Part of a small language model's weights: untied embeddings.
Each number is 128 + 24 x the weight over the matrix's rms, rounded and kept within 0 to 255. Layers, rows and columns count from 0.

# layer 5 MLP up, 704x256, rms 0.0864, rows 646-663, columns 0-127
[[120 163 116 111 130  82  89 146 130 138 129 149 132 140 114 130 154 149 100 122 127  96 136 112 103 132 107 136 146 138  96 135  95  98 139  96 103 140 105  97  99 126 143 125 115 115 148 136 127 164 185 120 106 117 141  95 170 143 138 146  88 149 171 108 118 125 151 142 105 129 151 129 134 142 131 129 143 136 124 143 139 145 123 145 124 118 105 125 118 141 102 132 133 134 107 108 174  94 106 159 120 108 118 112 139 123 123 104 123 115 137 147 123 112 126 145 106 171 137 140 129 108 115 148 137 149 128 132]
 [122 110 156 142 112 108  93 138 153 128 152 135  72  96 152 157 133 121  89 119 121 119 162 146 123 131 123  70 107 132 159 102 118  90 137 177 161 131 105 142 151 156 123  75  73 180 100 112 146  81 110 107 129 136  90 142 139 171 166 138 151 123 170  62 151 102 133  70 165  75 113 155 128 144 140 124 125 101 141 152 164 134 139  94 124 156 129 150 112 119 141 171 133 172 113 115 164  52 107 130 100 119 120 136 107 182 183  80 106 126 114  75 139 162 114 112 159 102 157 104  95 129 174 107 121 164 140 135]
 [115 113 117 116 130 122 158 155 134 169 122 116 133 117 154 162 100 184 146 172 121 163 140 131 148 133 170 167 120 152 146  98 156 111 132 147 107 114 104 112 117 114 177 145 135 126 156 150 132 148 107 111 169 115  87 115 137 125 157 129 126 122 183 156 131 146 159 124 137 144 120 119 160 116 133 130 107 106 155 128 110  86 146 141 100 109 106 109 112 132  97 101 132 137 142 135 131 157 162 111 142  72 142 132 182 177 133  94 117 130 158 173 133 129 118 106 149  81 134 127 112 110 148 102 143 144 127 138]
 [119 125 128 132 150 126 107  82  98 120  89 160  95 157 121 134 127 144 138 115  93 147 141 128 158  92 150 146 137 141 105 119  86 106 144 130 123 121 132 100 105 144 171 146  81 142 156 173 107  91 104 136 135 112 134 163 118 150 115 144 109 157 111 150 145 109 147 165  89 109 116  94 123 115 158 128 111 155 161 163 126 156 152 127 114 142 118  95 150  93 115 149  90 122  72 176 114 111 122 196 184 128 127 125 115 106 131 142 118 124 136 129  97 103 105 157 157 110 156 147  82 124 126 114  95 151 103 105]
 [135 128  83 131 165  82 121 120 110 170 139  97 157 157 131 112 134 107 156 126 147 164 126 129 160 118 153 137 107  98 123 150  65  99 168 117 109 124 148 115 141 137 126 137 142 147 130 106 118 140 112 125 133 129 106  86 101 159  81 163 117 156 105 123 114 147 141 182 126 117  88 105 173 139 104 156 100 136 114 165 133 116 173 110 126 109 151  96 136 114 133 139 163  97 141 119 124 134 145 118 164 133 178 122 136 116 131 132 112 103  79 129 150 126 107 124  98 102 143 135  76 123 158 140 160 139 124 130]
 [146 132 122 109 157 156 109 148 133 140 159  73 132 126 133 144 161 143 154 134 108 113 110 117 109 117 103 108  87 143  86 142 120 118 150 116 186 131 130 165 153 117 134 151 116 159 122  71 101 151 133 126  97  87 123 126 114 102 124 113 150 146  95 131 106 131 128 120 112 134 152 145 147 144 120 155 133 133 115 102  85 119  70 101 114 183 125 126 149 113 122 126 120 161  92 144 204 153 179 128  78 110 135  74 121 120 124 103 136 116 126 128 125 105 133 115 154 126 123 103 180 116 111 104 116  86  94 121]
 [106 116 123 119 123 123 202 135 154 146  90  89 133 154  85 112  89 140  93 114 137 127 104 114 134 146 104 128 131 187 120 117 100 141 110  97 136 121 114 173  92 142 114 101 131  93 173 106 136 110 147 123 132 183 137 140 134 123  87 125 128 121 154 134 139 168 163 136 101 108  83  93  89 124 121 109  88 130 104  78  85 115 152 111 171 138 123  61 136 117 121 157 100 155 136 152 143 120 155 163 123 105 159 166 150 138  97  87 122  83 144 131 127 144 108 175 145 183 180 157 116 140 128 137 120 102 174 120]
 [121 116  90 127 124 124 126 105 147 130 117 133 128  87 172 152 114 152 132 131 135 171 148  88 108 127 124 127 139 181 110 125 157 122 137 131 111 101 132 159 133 144 110 108 126 122 141 132  91 151 190 149 106 135 123 103 136 137  91 117 109 129 168 123 135  69 124 139 130 134 119 122 101 141 111 130 142 134 151 149 137  78 147 137 164  92  97 123 131 108 144  84 102  95 125 104 127 116 134 126 145 119 155 110 128 139 112 151 134 143 121 138  89 114 123 131 153 101 117 147 152 151 149 135 117 111 109 151]
 [117 139 139 173 134  84 128 126 123 125 136 109 166 123 181 128 155 144 125 161  73 141 152  99 146 155 138 107  98 119 114 111 148  95 138 164 158 161 159 121 130 137 143 118 179 117 100 136  97 131 152  90 175 189 142 128 114 112  95 120  98 145 144 136  98  86 104 105 143 140 146 141 123 128 118 142 162 131  92  98 121 124 159 160 138 175  92 136 129  81 110 112 136 132 171 111 138 141 128 150 163 138 125 148 149 113 127 116 111 132 162 156 101  76  94 140 181 142 154 115 130 131 116 106 124 155 128  98]
 [131 122 145 129 106 167 176 158 111 115 101  95 141 129 138 126 123 127 146 154 134 111 149  96 113 164 144 137 155 128 144 160 118  99 139 143 134 137 108 130 165  87 129 109 139 100 136  82 158 122 159 129  72 126 139 108 179  93 139 130 145  93 169 172 169 111 147 129 130 148 131 151 108 157 114 158  99 102  33 147 136 115 137 124 134 160 155 105 108 137 118 143 117 115 123 145 115  92 158  95  85 152 146 118 123 116  91  96 134 156 129 134 142 134 151 171 139 159 105 151 111 163 186 163 133 145 126  95]
 [ 67 137 117 163 111 150 110 120 124 143 151  92 124 108 134 138 146 140 136 116  92 130 103 161 114 107 145 112 128 169 165 117 101  99 124 124 130  77 173 154 135 124 116 182 126 129  72 136 165  86  94 110 126 171 155 124 188 161 193  89 136 124 107 131 114 126 119 107 123 123 111 111 133 135 122 133 118 137 135 141 114 147 148 111 152 114 186 171 144 150 123 167 178  97 125 160 152 100 121 103 115 117 110  82 128 164 103 150 165 138 112 164 152 155 107 137 160 144 104  87 143 138 133 107 132 170 147 139]
 [127 157 138 123 167 127 121 125 143 117 102 149 141 121 129  87 113 138 109 116 183 102 126  96 148 129 144  86 131 126 187  96 106 131 139 104 107 148 151 140 108 106 126 131 163 111 152 186 151 154 127 127 168 115 136 133 157 146 143 125 119 144 115 122 125 162 144 169 109 132 148 147 155 131 129 150  93 144 137 135 137 123 122 174 110 127 122 179 111 133 127 155 161 116 114 106 127 144  99 114 119 122 175 138 168  97 128 133 161 149 121 105 106 136 180 139 125 109 131 135 141  90 210 152 171 149 158 131]
 [142 127 130 165 140 133 143 138 148 115 158 100 152 134 169 150 118 155 137 157 109 115 114 128 116 100 144 157 101 172 134 136 162  94 137 140 124 105 107 142 131 116 137 143 125 123 147 187 117 123 162 106 126 126 129 126 141 145 124  54  94 108 127 116 156 136  87 112 127 140 130 126  97 150 100 148 114  86 139 110 114 159 108 137 120 122  95 104 164 120 123 119 141 133 123 109 133 129 129 120 116  97 140 185 152 121 137 119 111 115 170 150  98 163 128 106 134 128 117 134 176 122 133 102 123 148 139  65]
 [109 136 140 175 107 142 127 134 114 154  98 145 143 146 157 136 137 166 149 125  89 143 150 111 136 132 128 139 138 145 128 143  92 103 134 122 107 120 122  86 101 124 122 158 130 146 105 113 110 129 149  86 119 122 139  95  98 125 134 124 114 149 107 120 106 142 127 132 174  73 125  78 103 102 158 151 156 171 147 113 109 112 134 142 171 119 121 130  99 143 108 139  96 148 119  81 108 114 147 106 131 105 115 147 126 143 107 124  87 102 122 166 133 172 166 107 103 127 149 155 116 129 127 144 145 145 170 146]
 [149 155 177 157  98 180  82 143  93 122 129 117 146 109 126  81 140 160  92 118 119 156 123 105  49 100 120 191 108  94 129 116 114 141 146 116 104 147 130 108 126 124 166 152 155 168 123 164 157 124 132 125 116 100 116 165 143 104 109  72 154 126 110 127  62 142 126 127 132 172 147  79 159 121  87 142 157 126 132 142 117 132 131 107 154 128 128 106 150 115 121 161 137 140 129 125 111  88  94 100 140 146  94 133 118 126 197 117 128 185 139 163 138 152 120 146 114 129 139 144 130 186 123 150 149 141 156  88]
 [118 155 151 124 136 104 169 120  96 133  99 158 158  83  86 120 127  95 150 116  86 155 128 130 109 140 105 124 116 112 139 136 124 110 131 130 156 119 146 120 145 108 119 130 137 133  95  98 135 147 132  96 115 164 120 102 137  97 133 131  92 134 117 154 136 144  90 129  97 142 112 115  94  78 113 105 106  84 163 114 142  40 152 159 136 109 114 146 127 121 145  98  84 102 106 124 103 134 137  82 113  90 111 110 143 114 148 140 149 125 157 153  96 127 106 106 155  85 145 132 140 138 122 141 133 125 152 152]
 [142 143 121 122 155 121 124 113 140 113 149 129  95 147 194 123 103 143 130 124 176  86 121  90  95 101  87 147 112 136 130  89 134 132  94 157 134 153 142 140 128 154 143 175 126 111 128 149 108 162 145 167 122 118 161 144 164 160 146  94 127  87 116  96 156 146 126 147 141 175 132 130 101 156 136  96 162  98 104 153  91 108 149 105 173  98 168 131 135 145 107 138 121 110 131 143 189  76  92 108 174 130  98 149 149 104 138 168 147 132 133 111 185 136 120 147 128 143 161 135 145 137 152 148 111 121  88 139]
 [120  92 152 116  98 125 143  69 102 132 129 127 133 139 173 123 143 131 113 139  92 129 104 137 169 130 141 148 142 106 104 142 101 145 140 123  80 138 124 120 140 125  97 110 108 180 135 153 149 128 128 102 108 140 126 150 155 103  96  97 163 146 122 171 127 106 158 139  71 115 178 137 136 129 119 159  86 160 144 157 141  57 142 131 147 134 154 105 131 155 114 132 181 121 126 135 149 108 150 123 115 137  96 110 105 131 112 137 109 235 114 109 109 120  83 169  83 139 158 120  94 127 122 125 128 123 148 134]]
# layer 5 MLP down (transposed), 704x256, rms 0.25, rows 646-663, columns 0-127
[[ 93 122 146 107 113 114 138 154 130 117 128 120 144 105 132 111 148 128 135 129  93 120  94  82 101 145 103 106 154 116 108 129  79 145 153 147 136 168 166 153 155 148  82 164 135  90 135 102 143 135 161  97 105 147 147 149 129 147 158 139 120 167 142 127 105 115 132  74 109 145 138 155 133  97 101 137 133 133 102 115 117 135 121 106 131 149  84 150 120 148 129 150 122 115 146 117 116 106 136  99 105  69  88 123 166 106 140 113 117  89 121 145 143 123  90  91 155 139 130 125 161  96 142  76 113 112 143  88]
 [149  96 158 181  95 108 162 116 146 135 108 119 118 108 118 109 135 132 175 103 142 145 143  86 139 144 146 106 139 152  95 104 121 134 102 139 123 155 177 152  94 137 147 103 142 108 137 133 116 115 132 166 144 166 137 148  83 131  74 102 114 163 100 117 105 118 105 148 160 121  86 123 134 153 114 125 156  81 148 140 146 152 132  90 147 101 123 152 136 144 123  76 101 142 123 168 134 156  86 144 102 114 150 135  77 152 135 156 111 111 179 117 129 128 181 135 157 164 157 185 122 100 114 134 124 187 107 121]
 [ 98 147 133 128 139 101 126  98  69 154  81 131 121 109 145 154 116 133 114 114 162 124 162 130 143 109 120 170 131 106 118 143 128 127 122 120 134 146  99 198 138 141 151 110  96 111 105 150 147  92 111 171 129 113 151 169 145 139 115  98 129 140 133 154 111 158 106 155 110 150 124 103 102 104 180 141 121 168 125 126 108 116 144 171 142  88 147 120 122 121 146 111 148 127 151 121 118 148 119 113 157 148 132 183 105 153 141  98 157 105 149 177 158 154 152 107 178 123 139  89 128 151 161 126 152 141 111  88]
 [119 138  75 127 131  98 135 118  90 124 109 112 114 123 128 119 147 121 102 156 130 104 111 150 110 121 103 144 147 132  86 126 101 154 160 152 136 127 126 157  68 115 134 129 118 148 175 121 146 137 144 175 127 120 137 141 158 150 141 143 115 156 159 130 123 119 145 125 160  92 111 170 115  87 127 186  55 123 136 102 145 123 128 102  91  82 144 137 149 135 113 132 140  69 167 119 119 123 123 157  86 150  96 125 147 147 116 115 155 135 143 114 115 166 141 135 135 154 138 113 155 111 102 113 117 144 118 176]
 [147 135 106 130 123 148 128 132 122 115 120 178 105 143 126 110 159 122 136 122  97  88 149 139  86 159 150 150 125 123 174 112 148 179 132 167 118  72 172 166 142 166 160 144 164 112 119 169 142 134 149  92  97 168 208 129 115 117  88 104 138 114 152 119 109 124 114  91 106 130 147 104 100 112  82  83 155 112 153 121 109 149 151 151 133 130 121 137 193 103  79  92 136  98 109 145 154 156 106 134 131 142 132 113 131 110 113 134 144 132 109 149 149 162 159 149  99 112 168 140  85 119 143 122 122 138 110  83]
 [158 129 143 149 130 164 129 107 100 146 151 144 147 116  97 177 126 139 120 111 143 111 120 118 153 135 152 121 128 102 176 138 113  81 115 115 131 152 194 130 104  75  98 178  94 134 184 129 160 170 145 121 153 106 123 126 128 121 117  80 128 152 135 147 110 178  96 122 167 133 112 142 201 122 161 183 168 152 128 169 109  77 130 106 158 143 101 126  89 149 105 123 124 156 122 111 163 113 138 107 152 147 130 123 184 141 130 128 138 114 109 120 111  99  74 135 144 104 159 110 140 109 110 127 168 145  91 170]
 [131 146 110 119 118  96  86 108 146 146 127 152 138 144 112  86  55 179 171 183 122 142 156 111 175 110  94 123 130 123  76 113 106 120  98 181 115 156 155 104 136 111 160 128 133 148 120 137 142 104 120 185 126 131 137  89  88 108 109 104 123 126 128 109 144 114 100 114 139 165 131 145 148 123 130 112 160  99 136 207 140 114 159 170 151 144 125 151  97 141 153 167 126 104 113 127 123 145  93 121 143 163 183 145  99 107 148 144 122 103 110 137 129 160 165 141  76 100 141 144 134 121  85 135 153 120  88 183]
 [ 89 118 127 147 137 120 121 122 139 137 132 105 120 134 151 180 150  75 127 125 119 114  86 167 100 109 122 172 133  82 157 127  94 121 119 137 136 133  74 122 172 108 129 147 153 115 140  98 145 122 105  89  85  89 148 142 108 118 161 111 101 125 123 131 168 106 147 125 133 128 143 121 128 115  87 154 137 110 146 115 122 153 173 132 123  96 141 135  97 125 146 119 133 130 109 146 117 101 151 124 113 155  93 141 120 133 108 137 150 131 116 165 105 122 101 109 134 139 110 111 145 103 126 132 135 131 113 124]
 [128 100  98 134 137  93 183  59 142 130 104 137 128 119 127 119 164  99 136 133 148 146 120 144 117 121 125 159 109 141  83 132 118 106  82 123 123 139 124  72 104 128 128 129 123 127 131 126 126 110 110 105  79  92 114 151 146 118  94 173 113 134 142 110 106 100 131 148 172 153 111 131 187 129 105  61 149 169 134 133 145  91  98 154 136 105 142 106 142 109 141 100 120 127 176 135 151 124 133  98  89 136 138 134 170 100 154 159 177 138 164 139 165  97 126 131  96 172 128 100 155 121 135 139  80 118 111 106]
 [127 159 143 117 139 131 113  49 127  89 185  91 159 152 146 117 122 142 130 116 124 127 173 126 139 111 136 113 116 127 156 146 102 147 137 139 127 116 118  90 136 149 117 117  59  95 137 156  99 116  75 123 120  85 144 173 137 155 110 165 140 150  99 103 129 117 125 121 113 111  94 130 144 126 132 112 136 116 132 129 152 108 108 140 133 141 146 132 143 144 135 170 116 124 115 130 148 124  90 156 134 166  94 130 118 139 130  93 150 107 138 125 135 145 148 146 102 110 142 125 145  96 141 110 119 124 107 218]
 [113 114 156 120 162 142 185 128 135  94 125 117 139 164 108  82 101 138 176 128 147 136  97  78 107 168 135 141 117 143 160 107 135 112 112 130 109 158 156 173 103 153  93 177  93 130  61 131 128 102 145 134 152 133 107 129 109 137 151 119 145 103 124 142 122 118 120 123 119 164 164 139 115 148 141 109 149 126 111  96 146 165 102 153 118 104  83 158 142 145  96 157 179 152 126 147 135 138 114 135  84  87 141 142 133  89 128  87 143 100 114 144 103 139 148 134 167 163 125 214 143 135  93 152  96 155 140 124]
 [ 88 148 148 132 146 114 108  91 124 164 135  92 114 157 143  95 116 123 130 142 140 136 203 133 130  94 125 115 130 167 173 145 106 138 129 159 125 103 139 162 144 109  66 100 116  89 101 140 113  41 136 115 151 137  96 128 125  90 125 116 177 126 135 128 129 135 135 101 130 112 130  99 169 168  90 144 121 133 110 108 127  87 109 123 122 111 154 130 135 144 138 177 161 135 177  93 121 111  97 148 135 135 101 122 146  80 129 106 164 166 123  93 129  96 142 141 150 147 119 154 113  98 148 145 122 111 144 153]
 [124 121 140 135 128 132 108 120 165 166 129 130 174 129 137 143 150 116 145 160 119 126 125 133 170 135 135 116 161 118 128 121 110 119 114 114 104 103 158 163 120 139 107 145 134 159 129 149 149 158 120 178 113 137 143 134 118 149 135 162  86 122 103 136 103 112 143 140 156 128 147 134 119 117 135 177 118 115 149 146  70 102 109 127 155 162 136 154 131 117 112 168 118 159 143 115 127 155 116 126 148  96 162 129 133 157  94 132  85 101 105 140 167 136 122  90 146 122 149 130 150 124 128 158 170 111 128 129]
 [144 114  74 111 112 115 106 140 157 166 177 146 100  94 126 130 179 159 124  83 143 161 154  79  92 155 134 124 178 127 125 136 140 125 142 164  98 102 118 106 150 136 138 168 127 113 170 122 108  98 124 111  98 169 157 124 143 101 116 131 145 130 140 111 145 139 108 108  96 131 135 116 141  98 115 160 146 102 144  79 115 113  85 117 128 107 145 150 139 101 137 101 170 110 123  89 156 172 137 138 134 162 141 105 161 102 112  98 135 134 125 133 118 157 144 154 124 100  75 162 103 138 148 170 108 148 149 121]
 [111 125 116 142  93  87 124 101 157 107 100 122 113 117 134 162 146 116 135 167 142 138 108 123 104 106 117  93 178 132 139 110 106 135 119 110 125 115 137 117 132 112 147 136 113 152 137 109 108 104 132 161 131 151 117 122  84 163 124 105 159 155 137 115 127 137  94  92 120 115 121 184 142 134 128 139 138 138 107 119 155 162 113 105 116 103 112 111 106 117 153 106  84 144 152 160 125 135 131 142 147 125 123 124 121 160 155 121 150 119 144 100 135 132 117 121 144 130 115 175 137 141 112 124 114 133 123 157]
 [124  92 103 131 173 116 115 113 110  70  74 107 112 149  99 121 133 130  90 115 154 132 139 105 110 167  90 146 106 117 144 158 186 166 160 118 137 108 169 165 135 143 127 124 131 105 121  97 152 118  89 114 139 131 118 126 116 114 150 123 156 156 146 137  85 148 134 115 130 170 157  90 133 121  92 155 111 144 112 115 141  83 113 173 189  99 128 178  99 131 134 101  93 117 108 155 126 143 113  65 142 132 128 148 127 122 111 130  64 122 152 183 132 142 120 140 102  85 128 125 119  94 135 139 156 136 129 108]
 [127 133 169 148 130 144 117 112 166 142 179 149 159 116  86  74 117 135 160 129 119 140 110  84 128  96 141 124 124 164  45 114 129 115  94 139 123  94 128 150 121 149 144 112 174  89 126 133 162 128 113 150  96 100 150 126 129 151 176 127  97 138 111 138 164 144 128  98 166 129 102 162 146 148 148 125 146 152 162 105 141 130 160 196 171 160 101 113 180 115 152 147 147 128 141 126 122 134 125 107 132 167 112 131 124  94 183 166 119 127  78 162 129 128 134 139 131  95  96 138 122 121 161 116  88 136 134 174]
 [141 124 144 118 112 139 143  77 135 131 151  73 118 134 149 134 116 100 153 113 155 143 140 121  99 117 171 132 147 113  86  98 120 111 180 125 107 129 112 116 163  89 172 118 119 133 116 136 137 126 123 139 162 115 157 156 112 108 125 106 109 118 140  97 155 130 157 118 147 166 121 126 105 142 143 134 138 138 167 118 151  76 149  95 176 127 126 111 155 123 141 126 175 144 140 138 143 125 154  86 166 146 141 121 146 161  99 120 106 143 136 161 110  84 165 132 109 159 125 129  88  99 117 152 175 126  98 128]]
# layer 5 MLP gate, 704x256, rms 0.0877, rows 647-664, columns 0-127
[[164  88 120 152 168 119 154 117 172 160 112  86 118  64 175 159 199  94 138 130 132 162 103 208 131 128  94 102 174 151 117 111 166  82 151 161 106 124  85 110 213 121 121 166 127 110 122 136 170 121 101 127 141 150 123 108 103 166 160 139 137 142 109 171 133 124 147 141 171  93 120 174 138 109 146 125 130 145 116 131 105 136 107 151 110 174 100 108 105 122 127 151 124 101 136 133 151  81 114 139 135 140 131  75 114  92 202  81 120 114  79 155 129 145  85 136 169 112 134 118  97 132 125  87 138 123 136 164]
 [102 108 126  96 135 115 179 104  93 138 145 117 141 151 122 135 167 142 171 119 168 122 184 119 138 147 108 156 159 132 150 117 127 136 138 127  77 113 103  96 148 139 113 123 154 136 127  87 132 103  93 148 123 154 159 165 123 122 140 134 116 124 125 156 154 149 111 145 127 115 144 120 179 111 130 123 177 125 102  88 130 115 126 153 109 163 107 162 108 118 130  64 127 115 148 111 137 180 137 128 135 100 166 135 143  78 130 131 116 131 148 144 141 130 125 128 135 126 122 123 106 132 119 114 114 115 148 138]
 [149 126 101 152 116 144 156 148 134 102 141 108 109 122 112 131  69 127 121 136 164 119 157 116 110 164 140 144 137 147 109 139 146  84 112 131 104 148 119 139 105 104 152 173 128 104 107  81 116 148 113 122 133 128 114 125 129 122 106 106 119 147 154 123 113 121  90 142 138 120  90 178 166 130 156 111 122 135  86  77 129 109 104 115 143  95 102 128 130 113 149  74 127 152 178 142 120 145 114 150 101 146 153 137 126 120 108  73 136 143 135 117 141 151 137 146 131 168 108  64 163 145 108 124  98 127  97 129]
 [ 90 168 110 158  94 187 132 146 122 181 119 188 157 147 138 125 145 169 149 136 121 102 158 109 155 130 131 120 149 139 118 150 154 131 147  94 152 136 100 158 131  91 150 134 141 138 112 142 134 150  98 144 122 108 111 153 110  80 116 135  99  92 132 135 128 105 134 136 159 168 120 101 127 153 102 186 192 144 114 103  75 123 141 111 136 129 129 138 137 147 142 145 147 166 108 161 167 150 134 177 119 120 133 111 113  89 137 123 144  79  93 106 119  96 123 133 161 137 110 122 131 155 159 136  92 181 127 147]
 [124 131 133  92 126 138 104 146 132 125 125 106 146  77 138 154 138 132 125 161 122 130 134 129 147 136 187 114 110 165 106  86 150 123  97 121 121 131 134 134 103 129 139 143 145 161  73 135 128 139 111 139  76 113 135 150 150 125 160 175 175 119 126 137 100 131 167 105 106 129 129 103  90  86 100 140 137 103 103 166 116 146  93 113 152 123 127 166 141 145 175  99 164 173  98 128 125 147 121 139 123 156 158 174 150 111 133 107 132 110 164  92 100 125  88 110 176 148 147  96 154 139 116 116 123 100 123 129]
 [106 131 159 128 130 154 137 108 141 134 144 138 112 113 117 130 118  67 136 133 129  93 208 174 109 122 101 129 102 121  84 164  87 118 123 139 109 121 141 118 136  98 105 127 122 151 128  79 151 130 100 113 128 118 144 163 114 156 102 164  73  78 104 101 113 150 101  94 125 171 127 143 165 162  99 164 120 136 110 136 188 147 119 129 156 100  82 148  97  97 137 102 115 147 132 125  73 133 103 132  86 143 128 108 158 123 125 160 123 150  76 133  89 173 170  79 100 128 136 103  54 130 122 161 109 141 156 112]
 [ 94  98 120 123  85 130 160 145 145  87 143 110 133 124 144 147 132 142 105 118 150 108 164 144 138 125 137 109  60 130 102 115 108 145 154 127 120 139 145 180 143  75 119 127 140 125 103 100 134 156 143 111 161  95 123 123 116 181 125 132 148 156 109 149 110  87 121 129 161 130 153 168 100 118 146 139 134 109 139  78 118 147  88 161 133 161 140 144 152 144  93 148 156 159 131 113 147 132 113 119 113  95 145 137 160 118 116 152 107 129 156 155 114 145 110 154 126  91  74 141 127 133  90 104 161 157 148 109]
 [150 137 113 140 115 137 153 107 133  97 184 140 123 136 178 137 163 125  86 113 156 168 108 116 141 146 146 138 156 184 134 133 133 176 144 105 121 145 112  79 114 105 126 136 140  69 177 142 122  91 113 138 152 120 168 149 115 145 114 142 105 153 155 130  98 109 129 128 155  86 117 109 113 144  82 161 125 122 138  96 156 124 116 116 175 163 146 173 156 132 144 115 121 138  47 166  86 146 106 124  82 154 113 116 137 157 115 168 132  93 120 129  92 164 121 139 145 106 121 129 133  80 120 122 166 155  93 137]
 [131 106 126 170 106 116  86  80 124 123 106 128 143 135 106 123 113 129 125 147  97 167 106 137  90 145 157 112 114 108 153 115 124 134 158 129  68 111  94 122 139 135 121 135 142 125 108 163 146 129  84 127 127 138 114 151 132 114 117 127 173 121 135 101 160 103  89 158 169 127 102 141 115 100  84  99 136  98 175 142 127 101 119 127 126  93 100 128 145 135 135 102 157 112 114 151 129 147 154 132 143 120 120 128 110 113 134 154 169 117 127  94 143 139 105 132 133  88 132  62 116 109 112  79 130 130 123 128]
 [144 162 157 130  97 127 101 170 103 178  79 131 136 111 195 118 109 123 150 134 180 170 149 125 144 102 115 125 165 155 148 149 112 144 206 136 154 139 103 122 171  95 108 154 129 172 136 134  58 116 135 134 110  79 147 138 128 154  87 109 125 101 191 157 125  90 129  76 155 125 137 137  98 147  83 115 126 106  78  73  83 115  97 152 140 100  99 115 106 123 157 142 116 123 109 110  86 106 164 130 102 102 148 159 177 134  93 107 142 139 136 120 105  65 135 155  96 120 153 109 143 159 145 102  83 103 180 189]
 [145  88 150 100  91 104 139 106  67 119 119  82 123 162 165 119 130 138 111 155 147 148 131 114  88 115 126 141 153 151 124 118 142 118 104 126 141 172 145  97  90 126 131  84 132 147  86 113 144 141 119 145  66 129 141 132 125 116 144 146 111 112 127 165 153 141 153  96 132 123 137 124 107 138  80 126  88 141 141 161 120 136 116 113 152  85  91 113 157 111 143 137 114 124 168 112 125 150  99  76 142 112 168 129 131 123 106 138 100 142 125 152 111 140 105 177 158 112 111 183 129 107  74 133 108 137 155 136]
 [117  99  87 105 123 107 127 137 123 110 109 167 138  75 154 139 126  92 138 174 148 128 106 160 173 128 146 105 151 108 112 129 125 122 131 119 119 120 147 109 132  98 140 117 119 121 143 105 107 147 112 141 124 138 136 113  95 132 166  79 123 125 136 138  83 136 120 112 102 137 144 114 162 110 117  93 120 118 110 123 108 121 147 120 136 145 140 117 131  92  96  82  99 143 168 107 140 122 133 114 146 104 139  86 128 111 146 121 114 110 121 120 130 124 135 120 154 135 156 137 188 179 181 129 120 116 144 161]
 [ 90  98 128 171 131 175 107 118 120 154 157 109  96 116 155 102 143 121 114 124 128 144 117 111 112  98 142 127 114  97 125 156 142  90 115  95 165 143 133 125 128 129 103  81 134 133 121 130 120 151 132 146  70 121  83 164 120  88  80 129 141 106 106 159 137 138 130 139 139 155 163 127 114 112  96 120  99 132 152 123 107 121 131 110 127  88 124 139 178  81 134 139 107 151 148 120 113  97 136 185 185 167 110 168 165 131 112 112 167 184 116 115 101  93 136  99 104 125 118 129  59 129 166 123 111 110  89 131]
 [107 130 120 119 182 131 127 151 104 135 143 134 129 148 126 117 101 122 125 112 148 146 100  95 142 141  97 118 141 156 145 138 128 149 178  85  91 135 173 105 108  90 156 110 158 167  71 105 131 123 116 135 121 102 188 140  95 145 168 107 104  81  99 110 111 152 131  93 117 111 119 143 117 117 127 111 100 139 135 100 124 108 123 139 119 139 180  97 113 131  83 129 142 125 111 149 148 137 136 130 102 134 101 131  84 131 167 148 118 122  90 155 184 176 109 109 114 125 125 140 115 160 142 145 124  82 123 134]
 [160 130 156 136 163 150 114 126 103 143 127 155 118 145 121 127 146 147 128 158 138 136 124 144 131  81 147 138 168  99  84 120 125 122 103 105  92  99 104 134 114 179 116 102 149 139  87 153  84 120  92 134 103 146 128 119 102 145 138  79 100 112 102 121  92 124 110 124 141 108 141 135 131 148 119 106 157 136 101 121 128 160 125 137  94 170 131  80 125 139  91  95 164 125  76 150 131  86 129 106 118 146 152 111  72 113  82 144 123 139 162 101 154 110 132 112 123 145 170 139 111 129 121  95 128  78 102 133]
 [185  87 128  97 163 137  99 140 105 126 147  99 113 141  97 122 160 102 135 121 163 129 172  95 110 141 137  95 140  88 110 126 105 138  92  83 115 114 169 115 226 104 129 165 103 116 136 144 124 126 111 116 156 129 109 172 117 157 124 133 129 133 177 110 155 114 107  95 136 149 147 161 149 107 119 103 149 119 159 125  96 135 104 147 114  94 105 116 136  74 109 141 114 134  80 128 149 129  96 109 114 107 144 124 119 119 116 125 122  78 112 142 138 112 146  85 114 115 128 110 130 121 108 139 100 122 152 126]
 [144 105 113 139  88 104 116 107 142  99 114 150 135 132 145  94  94 114 148  76 151 158 168  93 126 138 120 152 139 121 104 108 154 142 114 115  80 118 175 140 138 118 119 142 158 128 169  77  79 158  95 156 126  97 161 148 136 142 119  96 131 160  92 156  86 145 138  72 138 115 112 101 125 138 108  83 111 142 117 116 133 108 133 113 107 117 110  88 101 133 140 134 132  82 161 127  95 156 133 169 130 141 141 175 120 150 119 133 150 104 178  98 140 103 111 117 150 129 144 105  99 134 146 121 134 131  84 168]
 [130 115 121 113 127 137 116 153 117 130 129 115 119 103 127 136 122 113 107 118 135 103 115 164 113 107 122 129  53 113  99 103  69 166 124 125 141 171 146  96 124 138 159 148 134 112 149 132 109 142 141 171 112 129 142 150  93 149 120 154 142 154 143 117 153 137  96 156 138 153  78 116 159 141 120 121 135  92 125  81 114  75 129 139 110 153 164 112 158 133 128 114 107 148 135 158 143 117 103  94 120  85 107 150 136 166 112  91 112 131 143 128 113  98 136 107 136 154 152 138 166  73 150 132  81 136 132 127]]